Each number is 128 + 24 x the weight over its row's rms, rounded and kept within 0 to 255. Layers, rows and columns count from 0. The size above them is the row's rms in percent of the matrix's.

# layer 17 attention value, 128x128, rms 0.0436, rows 115-127, columns 0-127
size [ 85  88  97  95  93  94  83  92 100  81  90  83  96]
[[ 80 101 135 160 172 143 101 120 107 150 140 133 125 133 135 135  99 157 136 130 125 128 120  88  88 121 138 173 102 123 110  90 142 135 108 151 118 134 138 132 101 124 133 123 157 151 132 119 143 158 167 143 130  73  85 133 139 143 131 142 146 101 124 132 159 113 117 124 159 119  94 145 104 152 123 124 144  81 122  98 131 129 151 104 139 125 168 164  82 110 172 122 122 114 168 127  89 130 211 124 139 116 106 146 198 103 104 120 127 179 161 106 107 127 123 139 109 121 130 123 101 124 129 112 118  90 137 112]
 [109 105 140 103 149 157 127 136 107 178 126 147 121 124 149 121 202  91 114 127 118 149 120 139 123 140 129 116 143 106 144 137 179 119 124 127 116 115  82 119 127 175 132 116 152 122 134 145 135 120 132 114 105 145  84 144 124 143 107 116  64 128 104 104 146 155 132  98 129  95 123 117 147 114 107 138 127 114 131 136 167 105 160 140 159 147 208 105 122 128 137 115 102  82 166 157 153 127 128  61 136 125 179 129 103 127 136 133 127 147 135  92  86 112 135 140 135 118 103 125 112 127 137 127  75 139 138  87]
 [158 102 105 137 190 110 161 127  86 112 113 143 124 148 106  74 163 111 114 102 113 127 155 145 138 132 117 139 155 145 136 158  91 137 114 156 125 166 105 110 156 140 117 119 121 155 112 153 162  64  88  89 178 139 166 127 135 119 123 116 154 123 105 111 125 146  99 144 103 128 136 101 119  82 148 152 124 108 147  86 101 110  96 113 129 131 109 111 122 106 128 167 105 117 120 143 106 118 155 100 114 115 171 106 114 145 110 129 165 147 131 111 129 131  66 138 168 127 120 147 159 123 140 127 134 140 140 180]
 [145 132 137 175 109 161  85 137 133 131  92 136 125 113  93 179 146 159 139 133 147 141  87 153  86 133 144 138 165  93 133 146 120 115 106 138 158 120  73 147 107 141 125 105 122 141 176 102 158 140 134 165 118 149 144 146 128 128 129 127  77 109 114 144 107 140 112 127 107 128 119 110  99 102  88 126 122 114 133 144 121 137 153 150 126 107 147 137 146 137 164 107 128 101 138 149  75  88 119 136 135 117  76 133 147 101 187 141 117 168  97 135  94 123 102 128 122 126 138 133 155 138 156  96  86 145 102  71]
 [119  94 152 145 161 141  71 130  71 129 149 134 127  90  79 146  95 101 146 130 166 102 157 152  98 110 150 152 121  91 118 109 121 149 103 142  90  90 117 141 130 160 119 149 123 100  90 108 152 109 110 158 114 162 116 123 126 131 112 107 140 127 137 128 132 127 174 133 198  88 137 152 163 122  87 113 105 178 144 106  96 126 134 118 147 103 139 153  96 143 136 125 122 150 133 116 108 139 182 152 115 131 112 170 158 181 124 126 132 150 131 118 132 101 136 113 107 134 102 127 105 138 124 146 130 128 163 137]
 [ 62 168 139 135 138 116 163 124  78 130 119 131 123 114 101 163 109 113 139 151 159 118 140 152 134 122 145 130 154  70 134 127 166 115 104 117 131 101 112 131 160 125 117  99 166 123 137 121 102 115 144 149  86 125 187  99 151 166 130 151 166 137 112 110  85 124 143 117 133 135 161 141 127 125 152  83 121 127 144 114 106 139 158 153 151 165 144 142 167 122  99 148 159 151 108 136 142 139 122 153 130 131  88  97 131 163  68 149 151 113 125 141 150 130  97 149 129 129 192 112 117 119 122 123  87 123 141 150]
 [109 171 123 167 109 133 135  93 105 126  91 127 129 112  83 146 118 157  93 124 139  95 115  88 142 122 153 163  80 144 132 114 127 164 106 116 142 123 114  93 165 122 118 147 134 127 154 172 112 151 124  95 143  98 160 105 140 142 108 137 106 145 131 118 100 126 158 154 154 114 140 114 137 158 153 149 163 112  99 120 147 140 131 137 101 141 170 136 160 130 102 141 214 161 138 158 139 106  97  99 118 125 149 120 143 155  94 128 129 180 122 138 140 129 138 130  70 135 114 115 120 159 108  73 126 144 130 131]
 [ 81 112 115 116 117 143 119 117 103 140 190 126 120 119 104 174 138 102  93 141  90 124 131 118 158 140  79 154 100 158 141 133 124 124 135 145 157 149 155 119 145  99 115 117 146  85 121 169 102 158 105 104 108 118 112 128 145 176 129 153 193 127 135 109 114 124 122 104 112 153 129 132  86 120 173 122 156 148  83 145 102 114 130 117 113 157 153 140 132 145 141 150 138 133  88 141 151 118 115 147 148 153  87 134 108 148 143 119 117  76 143  82 185 163 108 143 135 138 103 141 120 121 101 137 162 100 136 116]
 [118 163 124  83 130 134 105 129 149 155 142 124 131 133 119  88 149 146  69 128  65 137 132 113 136 136 130 116 116 157 150 141 128 141 111 113 112 146 137 153 117 135 124 121 133 111 156 190 187 137 138  82 134  79 157 138 134 117 153 137  80 118 118 137 134  96 138 161  92 126 161 127 115 152 121 149 125 116 136 126 139 147  91 158 119 108  87 131 161 111 112 128 131 160 144 143 132  76 127 150 128 135  71 108  98 163 120 134  90 113  82 108 130 138 169  93 120 141 121 124 133 144  89 119 149 167  82 127]
 [162  80  95 134 147 110 117 149 161 143 180 121 129 154 122  84 120 134 117 143  96 150 169 159 119 170 141 107 147 135 119 153  76 130 156 151 128 175 107 128  77 132 142 135  89 155 123 104 153 104  96 124  93 160 110 139 124 129 126 124  96 120 119 140 152  56 121 133  95 136 126 114 137 122 129 115 113 130 160  98 152 124 109 107 129  64 101  96 100 127 135 134 108 127 155 104 145 116 129 137 124 138 106 135 106  67 109 113 125  82 128 174 143 125 150 104 147 129 128 120 142 110  97 158 147 134 138 140]
 [126 157 139 148 127 153 139 107  75 142 114 116 139 119  65 162  90 117  88 111 143 136  94 125  90 100 142 117 142  99 124 165 119 151 102 157 113 146 116  97 166 149 124 129 142 124 143 128  98 166 126 127 123 115 145 104 154 175 129 167 141 115 119  89 133 225 139 121 133 141 125  87 104 147 130 110 121 137 117 123 145 108 146 143  88 126 156 152 159 126 117 131 142 140 133 160 148 150 102 103 146  98 143  97 122 141 160 136 127 122 133  90 136 166 163 133  87 125 156 127 143 126  86  78 119 128 130 123]
 [143 136 162  83 157 145  70 135 139 165 108 129 118 104 123 118 169 109 157 134 108 146  68 109 101 126 105 106 160 200 138 107 181 126 138 138 136 136 113 127 145 135 135 122  89 109 130 137 103 145 137 102 173 133 116  93 156 147 138 119  70 115 147 113 159 175 169  89 106 118 121 128  82 119 145 171 138 114 144 134 120 109 130  91 112 106 147 137 109 129 111 121  92 128 130 152 152 130 148 135 123 121  93 159 131 110 143 154 109 144 128  91 113 108 108 179 150 119 123 139 144 134 144 137 102 157 130 120]
 [127 140 163 101 114 151  98 138 140 143 153 122 134 107 170  68 123 110 169 109 138 119 135  99  97 125  97 134 146 125 128 134 133 136 130 140 120 138 153 143 106 128 141 122 103 123 113 155 167 171 107 174 160 128 124  93 113 149 149 158 115 104 138 145 137 219 121 140  89 125 105  88  88 109 121 114 142 165 130 145  88 124 104 117 108  68 138 152 100 137 139 108 154 143 143 149 154 131 127 169 118 127 104 152 122 102 132 139 123 167  91  75 136 119 143 110 174 124 162 140 134 101 120 126 114 106 135 137]]
# layer 17 attention output (transposed), 128x128, rms 0.067, rows 115-127, columns 0-127
size [ 81  85  99  92  89  97  97  89 104  85  88  86  97]
[[135  78 116 127 146 110 159 130 127 172  94 126 207 118 101 119 114  83 135 155 124 189 148 146 147 127 119 119 129 132 166  84 149 100 141  82 172 121 110 139 135 120 124 158 105 136 161  94 100 154  89 117  97 141 106 121 131 135 113 124 101 140 122 138 133 133 133 118 125 123 128 120 142  76 147 139  93 120  89 121  93 106  94 130 157 153  98 104 174 166 124 125 137 120 142 129 140 160  92 149  96 132 154 114 124 162 118  99 149 111 101 143 133 133 142  82 170 139 151 140 144  95 143 153 128 129 132 135]
 [133 135 137 122 143  55  62  87 121 130 126 106 166 128  93 135 127 129 161 137 140 140 138 125 139 141  89 137 119 167  95 122 120 113 131 140 127 117 158 171 134 104 130 138 140 138 151  80 111 150 126 148 155  93 107  80 129 125  97 162 138 110  98 171 133 116 120 140 128 149 105 146 110  90 168 146 110 156 136 122 130 151 120 122 144 176  56 149 120 128 136 101 145 151 142 132 127 132 127 150 115 129  68 114 127 147 138  99 176 120 119 151 120 139  94 135 126 143 161 152  97 132 108 130 113 157 105 174]
 [143 118 121 137 121 150 120 160 113  88 178 101  47 134 176 128  95 117 110 121 109 119 122 128 112 135 144 109  96 117 162 127 154 167 127  66 136 134 141 130 110 122 160 146 166 122 172 113 106 178 126 110 150 120  96 137 125 136 128 150 138 102 123 151 128 112 147 128 137  99 128 176 121 124 153  62 105 159 125 123 133 132 158 154 134 153 125 144 114 129 128 112  94  99 121 137 128 120 120  98  97 124 115 123 171  83 131 129  90  87 139 112 147 119 153 128 111 115 147  87 108 172 172 139 135 149 146 132]
 [122 133 110  96 132 122 117  95 124 145  99  96 194 144 167 146 157 146 128  96 132 133 111 134 137 145 121 101  94 124 130 117 133 128 127 183 127 115 130 142 137 164 112  86 118 131 126 137 126 124 108 110 122  82 104  95 117  93  86 123 136 194 150 134 150  63 114 123 105 131 123 157 113 121 123 172 116 149  97 128 143 136 104 140 149 149 143  94 119 113 118  84 122 178 159 133 138 152 102 143 140 120 103 134 137 151  89 169 142 124 104 160 147 134 136 127 142 121 114 205 147  89 119 151 147 128 123 156]
 [103  88 100  87 148 125 164 127 130 104 103 115 152 184 116 124 155  68 168 133 108 173  72 123 149 136 152 142 134 138 139 156 135 126 124 120 161 145 161 103 147 106 166 131 112 105 123 101 107 110 109 120  97 140 111 128 192  91 194 115 156 156 140 138  98 151  76 109 134 154 103 151  86 116 129 107 139 126 125 132 126 113 123 135 122 164 103 122 160  98 150 115 135 110  99 149 122 150 136 175 122 119 156 149 118 134 125 140  87 117 120 121 110 123 147 110 136 128 149 150 117 121 156 111 111 118  93 142]
 [128 127 113 144 125 137 151  89 107 121 132 157 202 148 133 125 130 126 162 120 111 141 142  94 101 111 166 112 142 165 132 147 104 133 116  89 151 108 158 173  92 144 125 143 126 145 138 133 111 120 110 112 165 137 111 144 151 112 110 131  93 110  96 141 116 134 115 109 105 154 115 143 130 180 137 105 126 139  97 127 205 155 106 117 120 110  91 168  83  68 175 136 112 138 121 129 103 142 148 137 112 130 136 140  95 132 174 136 112 131 119 147 130  96 170 163 139  99 100 111 101 110  85 119 130 107 122 141]
 [129 135 111 108 119 171  93 135 133 128 139 112 214  60 153 122 118 132 117 132 112 109 160 114 118  78 120  88 127 123 147 150 103  89 121 103 139 168 167 131 116 172 154  96 104 134 156 118 119 136 126 138 127 116 137 170 112 157  91 130 149 131 112 171 104 137 148 135 144 147 129 163 136 126  90 137 148 114 138 100  97  85 118 126 142 124  98 107 127  86 129 146 142 114 122 125 127 139 128 105 150 112 148 120  98 138 117 150 178  98 137 110  94 149 113 120 194 130 117 105 139 143 168 145 100 119 136 148]
 [191 131 166 150 170 101 151 151 131 124 136 156 111 144 100  99 125 133 112 121 120 165 115 115 108 118 146 139 133 131  89  93 110 105 141 161 155 103 138 171 147 109 161 149 163 138 124 166 141 112 150 132 111 128 126 133 115  99  86 159 106 102 114 115 151 161 140 118 112 135 138  74 119 117 123 102 156  81 149 119 149 170 125 122 125 115 137 151 131 147 123 114 132  64 103 123  88 116 134 121 144  87 126 134 112 118 103 152 173  88 102 122 132 128 169 108 119 146 152  95 139  95 146 108 114 161 188 121]
 [163 141 125 160 120 135 126 120 143 104 152 147 151 123 148 152 106 159 134 151 117  65 121 176  74  91 105  76 159  81 125 137 130 115 134 135 156 149 143 109 143  91  96 125 108 129  87 143  97 140 136 140 143 120 160 148  91 153 111 158 152 144 181  92 139 128 150 130 117 132 137 126 151 145 132 108 153 142 124 121 105 149 123 140 120  92 144 127 129 155 128 158 156 126 141 105 139 137 124  84 110 125 100 144 137 103 103 146 162 144 142 120 108 125  61 160 103  80 110 186 105 125 127 104 138 120 151 143]
 [ 95 144 160 122  90 125 144 136 144 114 101 135  34 205 161 149 138 142 117 134 122  93 128 131 112 137 124 119 151  96 128 113 154 161 117 135 123 146 102 122 148 112  92 143 127 118  90 154 115 113 127 131 165 181 145  89 118 123 176 105 121 139 136  96 136 177 149 109 101 112 118 153 109 120 178 105 114 155 117 120 138 136 150 156 146 128 148 152 155 146 127 146 134 113 117 106 149 103 123 129 107 131 115 100 146 128 138 121  56 142 129 110 164 121 116 118  85 127 133 141 134 135 154 156 131 120 126  89]
 [137 100 148 104 114  94 123  98 152 108 134 135 204  80 139 105 125 150 114 128 123 105 149  91 141 164 149 159  77 139 128 105 111 109 147  95 159 112 102 162  99 113 156 140  97 102 124 127 162 105 130  84 137 101 118 159  69 138  85 127 145 146 120 169 140  92 175 162 100 137 116 178 157 131 100 120 134 101 122 127 147 135 123 124 122 109 114 128 132 120 130 151 145 107  84 131 107 164 138 136 128 110 140 168 130 148 140 140 155 116 152 145 140 118 122 108 160 150 138 123 104 114 142 151  85 133 167 123]
 [158 138 111 170 166  92  90 138 130 121 149 121 165 144 129 128 170 135 153 130 150 149 102 143 117 168 132 165  94  60 107 108 130 101 151 169 132  91 152 133 116 124 151 127 136 151 136 116 126 118 115 145 102 105 128 113  94 117  81 192 110 114 132 107 125 111 110 143 118 101 127 112 125  96 123 121 150 143 146 140 127 175 137  98 145 165 112 140 125 161 171 108 114 133 168 120 126  79 127 152 131 100 140 119 139 168  83 118 136 130 115 106 137 130 109 124 121 159 122 192 102  83 102 140 114 155 126 130]
 [161 116 115 158 169 122 154 138 120 152 136 133 172 148 123 129 111 135 118 176  99 103  87 168 149 198 149 130 114  88 107 121 133 139 129 136 116 110 112  92 154 114 118 144  88 132 139 122  89 118 166  78  79 102 155 124 108 113 149 126 155 148 162 110 159  74 144 132 134 127 147  86 120 113 132 114 112 134 103 156 102 138 151 115 126 118 161 130 134 176 132 154  94 120 144  92 140 104 146 157 139  88 126 158 139 169 133 123 134 139 134 115 140 130 133  85  95 117 150 138  93 110 135 141 130 176 122 105]]
# layer 17 MLP up, 512x128, rms 0.0425, rows 0-13, columns 0-127
size [  5   5   5   5   6 185   5   5 204   5   5 176   6   4]
[[113 107 165 108 172  83 111 161 136 111 119 151 121 158 145 171 145 120 122 125 137 142 139 104 107 131 139 108 115 111 104 134 102 141 124 105  80 102 128 132 121 117 110 111 158 142 131 136 124 106 132 118 103 135  78 115 101 116 127 166 102 102 125  93 176 140  98 127 103  83 128 136 110 149 161 131 103 131 111 103 132 148 152 124 103  88 121  78 146 125 117 171 128 138  87 114  77 102 156 119  96 109 149 140 106 111 129 151 133 152 170 124 111 126 129 128 156 102 108 152 143 168 112  45 104  99 126 100]
 [119 152  81 144  95 126 153 131 134 128 132 148 164 127 100 154 100  96 151 123  93 105  99 162 127 145 121 150 120 146 127 123 153 119 144 127 122  92 176 129 149 152 159 123 116 141 161 138 141 153 113 173 148 130 107 177 151 131 134  87 142 136 134 150 143 112 131 186  97 123 132 179 146 172  72 135 115 135 126 105 109 162 135 121 154 118 101 150 142 130 145 122 152 139 126 111 128 153 117 139 142 113 161  77 107 165 108 155 113 128 154 158 124 142 132 164 157 174 123 111  82 154 139 142 188 123 155 133]
 [ 73 147  95 119 155 101 111 113 124  92  63 102 131 121  97 127 141 149 106 150  91 121 141 130  98  87 107  95 153 106 143 149  96 120 119  90  95  99  91 105 127  83 122 147 147 133 160  97 139 101 124 105 113 127 124 159 103 100 100 102 112  83 129 154 118 126 106 127 129 112 129 129 125 138 121 113 127 107 165 135 134 114 114 141  90 114 152 118 130 106  90  77 126  90 107 107 124 116 140  90  51  88  93 139 107 130 119  90 118 119 136  96 121 128 115 116 142  97 105 128 118 143 110 123 129 106  91 115]
 [182 149 183 120 150 121 104 123 130  80 115  83 141 125 143 125  86 142 171 102 120 133  88  94 133 137 106 112  94 113 129 111 115 132 112 135 151 136 116 137 143 131 132 133 144 152 166 123 111 155 155  89 101  61 108 121 129 124 145 113 167 108 105 174 145 144  90 135 166 117 163 123 115 139 134 111 122 138 146 109 118 146 141  82 119 170 168  92 127 150 138 139 108 127 133 126  90 129 151 164 117 139 132 175 169 106 103 125 114 118 128 128 159 143 143 100 122 115 122  94 123 137 149  88  94  84 141 102]
 [104 124 118  95 135 120  77 138 114 103 114 124 165 118 133 139 161 140 116 126 147  96  65 105 127  66 120  93 128 125  97  94 112 137 115 105  93  99  92 141 101 106  74 142 168 110 135 100 135  93 105 119  97 128 115 127 116 133  92 151 123 100 137 130 134 156 100 101 119 120 122 110 104 121 142 117 110 139  96 147 142 116 116 129  88 100 121  92 151 121  64 138 128  88 116 136 110 118 142  85  94 113  86 133 145 137 110 115 125 122 155 105 118 146 110 111 147  97 116  80 143 121  78  88 106 109 116 130]
 [176 107 142 128 102  97  92 125 136 134 143 134 143 117  98 117 132 122 156 166 125 137 155 112 117  99 119 161 132 117 107 115 123 138 127 143 123 101 170 135 145 134 111 101 137  91 150 129  94 167 144  97 144 124 112 159  73 146 127 117  77 129 144 121 119  86 126 146  94 187 125 126 155 163 142 138 155 141 135 147 125  95 102 148  77  99 115 144 111 154 107 126 135 115 155 139 130 134 112 174 124 156 174 147 129 157  86 147 143 171  58 117  88 132 112 144 104 111  92 122 105 153 116 131 123 152 156 135]
 [133 150 126 122 119  84 106 116 136 104 133  94 153 119 132 110 101 112 132 129 128  96  85 123 136 147  84 138 132 151 109 159 162 113  90 108  96 165 140 145 128 164 129 114 131 136 159 108 133 128 123 157 101 116  46  70 107 141 136  90 101 125 135 164 148 125  67 137 132 111 132 112 115 136 103 137  97 153 154 123 114 132 104  89 139 131 178 101 121 121 109 142 130 124 126 113 102 118 146 154 121 125 151 171 154 102  98 140 156 124 149 146 142 112  80 103  98 128 105 100 119 127 158 107  87  94  86 125]
 [136 167 129 105 129 150 132  93  88 166 132 124 176 128 113 117 138 150 159 117 138 126 150 108 168 104  99 123  85 128 110  89 153 120 121 145 124 167 135 104 142 139  81 110 130 113 106  81 132 152 169  93 138  85 123 101 137 160 134 117 132  85 122 122 119 106  85 145 169 111 136 132 118 111 135 125  92 123 147 101  94 133 108 108 144 128  95  90 119 137 105 137 155 133 114 160 108 128  67 169 124 136  99 114 125  97  89 107 132 129 140 110 136 100 119 129 105 129 169  93 108  82 113  94 117 100 162 110]
 [141 139 181 113 114 105 151 150 150 108 146 143 113 170  72 167  97 128  87 122 115 105 158 128  98  94 105 140 143 151 154  96 146 124 135 128 136 154 110 110 168 124 115 155 124 118 139 156 106 175  94 125 152  72 135 184  89 122 109 177 155 112 120 123 129 182 116 108 120  94 145  99 148  93 146 161 112 168 139 100 131 117 159 107 119 142 121 106 125 131 147 103  85 118 130 141 131 121 179 152 121 124 122 117 143 154 157 105 158 132 112 135 116 106 102 103 114 107 108 115  99 135 122 138 155 140 159 122]
 [119 114  98 142 101 158 144 105 136 150 146 158  71 120  89 136 133 125 134 144  69 118 152 124 143  92 145 137 145 145 145 103 155 142 160 124 126 125 140 112 139 115 130 111  67 110 144  98 130 114 133 128 142 114 126 187 151 141 142 124 109 146 154  82 147  99 149 167 113 132 117 147 125 109  96 120 132 113 122  79  96 119 131 119 117 115  72 129 104 134 136 102 124 122 128 120 133 182  62 153 165  99 118  74 112 131 108 104 102 157 127 139  86 145 150 126 123 153 147 117 111  92 118 150 160 136 169 133]
 [147 129 178 105 152 188  97 156 114 115 150 135 137 149 166 142 131 138 147 169 133 110 156  69 145 122  92 121  77 123  90 107 161 130 143 130 137 123  85 140 138 118 105 141 139 142  96 118 146 111 154 109 132 117 114 123 114 149 171 106  94 119 108 115 141 119 127  79 125 121 107 135  92  91 133  93  60 155 116 113 129 133 150 156  87 134 108 121 135 137 125 169 118 111  98 151 125 108 144 153 152 131 118  96 137 112  72 114 141 118 140 154 133 124 130 151 103 107 136 137 138  65 123  83 131 126 144 134]
 [115 128 128 112 105 172 120 154 119 136 144 155 124 117 110 139 137 134 120 134 121 142 154 160 113  97 115  97 116 146 116 156 124 124 180 116 119 108  86 126 148 155 112 114 133 106 144 218  95 166 107 101 114 151  87 146 111 142 108 172 168 144 144 133 103 136 114  94 135 105 146  99 178 143  74 154 118 114 114 111  90 153 118 136 150 136 120  97 154 107 170 160 116 141 136 128 159 181 124 146 122 180 126 154 127  93 118 130 100 105 118 154 124 133 121 103 115 109 138 140  82 121 140 155 107 114 131 142]
 [181 132 179 136 136 136 138 132 121 138 139 130  92 154 159 125 108 151 156  90 147 120 132 127 154 116 143 107  80 138 130  98 135 113 131 146 138 117 149 120 180 122 130 116 127 123 143 105 126 109 144 105 109  89  92 104 141 120 178 142 128 156  81 116 144 115 106 163 142  83 137  95 117 160 142 150  77 119 125  88 117 164 175 112 130 120 117  86  97 145 119 164 148 133 102 153 118 125  82 173 143 149 143 128 106  97 116 130 114 151 117 132 118 133 117 119 126 129 121  99 110 129 131 119 134 100 212  91]
 [168 156 171 118 123 105 111  85 119 123 146  98 138 129 105 132 121 145 141 150 106 160 144 135 123 110 117 123 141 111 134 119 167 156 157 154 144 149 132 127 129 142 118 127 172 106 145 150 157 148 130 122 149  75 132 149 134  78 131 103 149  73  93 146 129  85 139 169 138  86 154 159 130 117 128 129 141 127 174 103 121 111 133 130 138 187  93 143 122 135 138 139 150 184 141 136 112 135 106 177 121 160 139 159 152  98 124 108  51 159 143 137 125 100  93 116 133 141 118 132 123 159 146 134 136  99 109 142]]
# layer 17 MLP down (transposed), 512x128, rms 0.0396, rows 0-13, columns 0-127
size [  5   5   4   5   5 176   5   5 194   5   5 167   5   4]
[[118 146 134 124  86 125 108 139 120 116 127 116 175  87 158 107 125 150 111 123 122  92 125 113 113  96 107 119 110 123  92 105 124 109 139 105 170 143 132 106 164 124 113 151 135 193 150 128 116 136 169 119 109 152 130 147 117 130  88  97 124 115 128 150 139 127 183 177 134 122  99 146 144 107  77 124 146 101 150 142 170  96  88 113 113 110 195 143 130 103 128 140 108 146 162 164 120 117 160 127 170 105 132 100 151 148 129 108  90 163 130 158 124 165 126 126 143 135 131 152  93 121  95 143 140 140  82 132]
 [153 115 142 127 108 138  97 134 140 127 134 113  65 103 132 138 111 115 109 123 137 128 101 135 145 143 102 151 133 126 108  90 141 120  97  71 126 125 173 118 145 186 124 157  59 128  79 106 115  85  98 120 141  95 125 123 147 125 122  87 172 140 114 123 134  87 145  88 110 163  97 129 130 104 117 113 110 135 109 129 151 121 101 134 110 176 143 112 105 127 117 183 103  73 129 109  99 155 152 121 134 114 132 139 116 111 131 144 157 133  85 105 106  97 160 147 121 115 138  79 134 150 131 147 135 109 111 115]
 [117 137 152 117 115 157  94 130 119 136 167 125  74 119 161 161 157 144  92 148 155 138 134 140 145 110 122  96  90 114 106 142 161 107  88 128 131 163 159  77 167 100 105 132 143 163 144 172 123 142 175 131  74 161 139 124 119 132 135  95  98 160 137 157 154 133 141 159 143 141 148  99 162 155  92 145 119 102 129  98 139 133 165 122 111 140  93 118 126 130 176 142 118 124 118 132 136 146 114 147 167 119 163 124 127 119 120 122  78  95 140 172 137 132  97 126 153 126 124 163 124 143 113 119 102 141 145 172]
 [128 180 147  96  80 110 155 136 153 166 123 118 126 122 112 121 110 122 111  86 124 123 130 135 137 113 141 138  97 143 100 177 143 103  91 128 146 155  73 144 134 135  90 126 149 176 138 155 151 113 117 165  98 161 123 153 123 140  85 150  95  93 171  94 125 155 163  97 116 140 120 102 131 112 167 108  97 101 144 105 121 115 115 125 132 130 109 116 180  80 154 107 103  88 102 109 130 110 137 148 145 123 108 126 133 120 152 119 194 151 136 152  97 128 115 134 132 151 115 109 130 132  76 131 130 123 143 126]
 [107 115 138 124 112 109 147 147 105 150  94 116  90 131 141 103 113 129 112  79  99 117 150 132  87  62 111 140 140 118  86 127 114 112 145 122 160 124 103 111 168 127 118 111 122 164 156 152  95 137 154 143 145 142 101 141 114 130 157 129 105 148 108 183 129 131 170 173 134 114  95 153 115 135  86 173 165 112 143 113 120  96 102 145 125 142 165 133 108 156 149 150 133 142 133 143 129 145 123 158 139 135 161 144 130 105 117 133  84 126 120 151 109 123 103 124 155 122 112 211 125  75 128 144  91 122 118 145]
 [104 126 116 158 114 130 145 139 106 119 119 120  87 125 146 122 169 176 125 119 148 130 126 116 115  93  94 116 126 156 123 181 145 110  95 139 145 111  94 155 120 109 157 174  87 157 133 136 141 115 163 159 145 149  94 112 154  96 123 152 159 131 131 138 150 123 103 140 142 122 147 124  90 147  64  66 185 166 120 138 111 101 143 175 129 131 143 100 130 112 128 123 133 146 135 170 119 111 167 127  98 130 130 151 100 100 115 160  91  84 111 116 163 133  98 114 126 141  98 112  94 133 122 131 133 151 108 110]
 [106 140 138 110  49 158 123 147 135 106 106 122  92 104 143 126  77 163 113 113  92 114 126 110 104 133 145 135 114 122 108 140 140 110 164 130 156 101 114 116 146 144 107 134 129 144 171 139 107 136 155  95 106 139 108 100 122 161  62 131 140  91 114  98  70 118 170 135 128 147 113 151 142  89 156 151 122 149 121 108 104 101 131 118 133 112 129 138 179 151 130 148 131  96 129 141 114 111 148 115 166 103 108 109 121  81 130 116 154 100 113 140 124 132 169 143 144 133  97 104 143 154  89 165 126 116 157  91]
 [119 163 103  76 122  57 148 179 150 145  94 126 157 139 117 106  92  98 115 116 119 147 115 134 136 126 110 122  80 134 129 150 111 143 109 127 126  82 100 154  75 131 122 138 156 128  92 113 139 105 151 138 148 144 112 132  93 112 156 145 122 116 169 144 119 129  95 113 128 146 107 153  84 132 169 140 124 138 118 101 121 134 121 100 146 147  98 117 156 149 106  88 112 118  91 112 132 107 142 114 113 141 159 102 129 100 136 115 154 154 152 144 113  64 121 153  90 147 168  99 116 107 171 122 104 122 144 119]
 [167 140  94  96 130 127 150 173 133 128 122 141 141 125 157 130 130 140 118 129 107 120 140 103 167 109  97 120 115 118 151 141 112 137 141 122 158 102  87 136 114 119 105 152 141 138 110 125 132  96  86 164  84 162 120  91 136 122 137 125 132 151 105 107  94 140 121 161 192 113 152  83 101 126  80 137 115 134  89 114 141 113 150 116 145 129 192 114 101 121 134  99 146 106 145 159 101 143 137 129 152 144 118 117 103 147 109 171 112 169 109  89 147 114 111 132 164 123 198 140 133 148  90 142 172 120 153 120]
 [151 113 118 125 151  94 144 128 154 142 129 131 105 152 139 110 133 125 134 111 144 124  98 154 132 171  87 140 114 122 127 107 127 149  76 119 110  93 211 148  98 156 157 151 118 119  76  97 137 109 107 142 172  98 170 108 102 106 155 129 155 129 109 121 141 116  90 128 135 160 141 107 118 155 104 126 140 154 124 134 143 139 113 121 130 173  99 115 103 116  88 159 157 116 117 111 119 119 146 112  92 152 151 123 142 123 121 163 111 124 106 121 104  78 116 168  92 108 180 143 125 155 176 150 110 109 128 101]
 [108 151 118 153 154  79 185 144 128 131  70  95 123 120 112 111 149 100 144  90 108  78 112 134 139  93 121 117 136 157 122 138 105 107  71 145 153 144 144 124 106 129 115  96 143 103 147 130 129 136 104 154 146 139 143 139 121 103 128 142 134  80 138 111 107 155  75 143 136  95 152 173 123 114 108 160 153 142 169 107 157 103  95 118 122 147 149 129 161 101 108 112 133 154 109 111 118 138 117 118 120 107 144 151 120 145 163 143 129 164 112 138  93 127 125 161 140 169 161 165  94 135  98 151 147 117  81 145]
 [123 135 124 110 195 102 147 165 157  94 115 155 210 107  99  74 155 128 137 107 112 135 125 137 123 126 129 105 125 193  69 110 144 106 123 129 100 117 155 122 103 181 111  95 113 126 134 124 151 117 135 163 159 119 136 121 144 125 124 110 116 105 130 104  96 112 103 145 130 136 133 117 138  96 140 101 114 129 127 130 124  97 154 136 117 108  80 133 127 105 164 141 122 129 116  89 125 104 198 140 109 114 154 135 135 137  95 135 132 133 154 117 142 148 121 167 138 100 158 130 123 122 171 159 119 159 113 121]
 [141 161 156 104 124 111 151 145 155 108 128 116 203 106 144 112 131 112 145 128 131 135 117 147 173 115 119 151 105 152 152 136 120 126  97 113 172 116 128 155  86 138 122 146 156 163 111 108 129 105 126 157 155 160 115 153 105 118 132 153 117 101 151 129 120  89 123 159 138 142 120 134 116  89 146 109 155  92 165  87 109 144  84 132 133 166 152 104 175 102 104  84 101 112 114 149 122 139 163 138 142 118 120  92 161 139 131 122 209 171 113 136 120 119 142 170 128 130 138 144 109 135 134 132 144 125  86 123]
 [ 99 192 104 120 147 114 191 142 167 126 124 109 163 126 117 139 132  94 159 107 143 100 139  96 123 147 112 115  93 142 126 136 146 140  90 132 118 122 131 143 102 102 115 125 137 155 121 144 126  81 118 102  97 155 122 133 151 116 114 138 123 113 163  84 132  87 134 135 119 156 124 105 110 123 125 104 126 178 161 109 118 145 150 124 163 121 122 109 114 116 138 121 136  83  76  78 145 103 162 123 113 100 135 100 103  80 120 134 170 115  98 149 107  77 110 152  91 147 154 104  98 110 169 119 149 123 141 135]]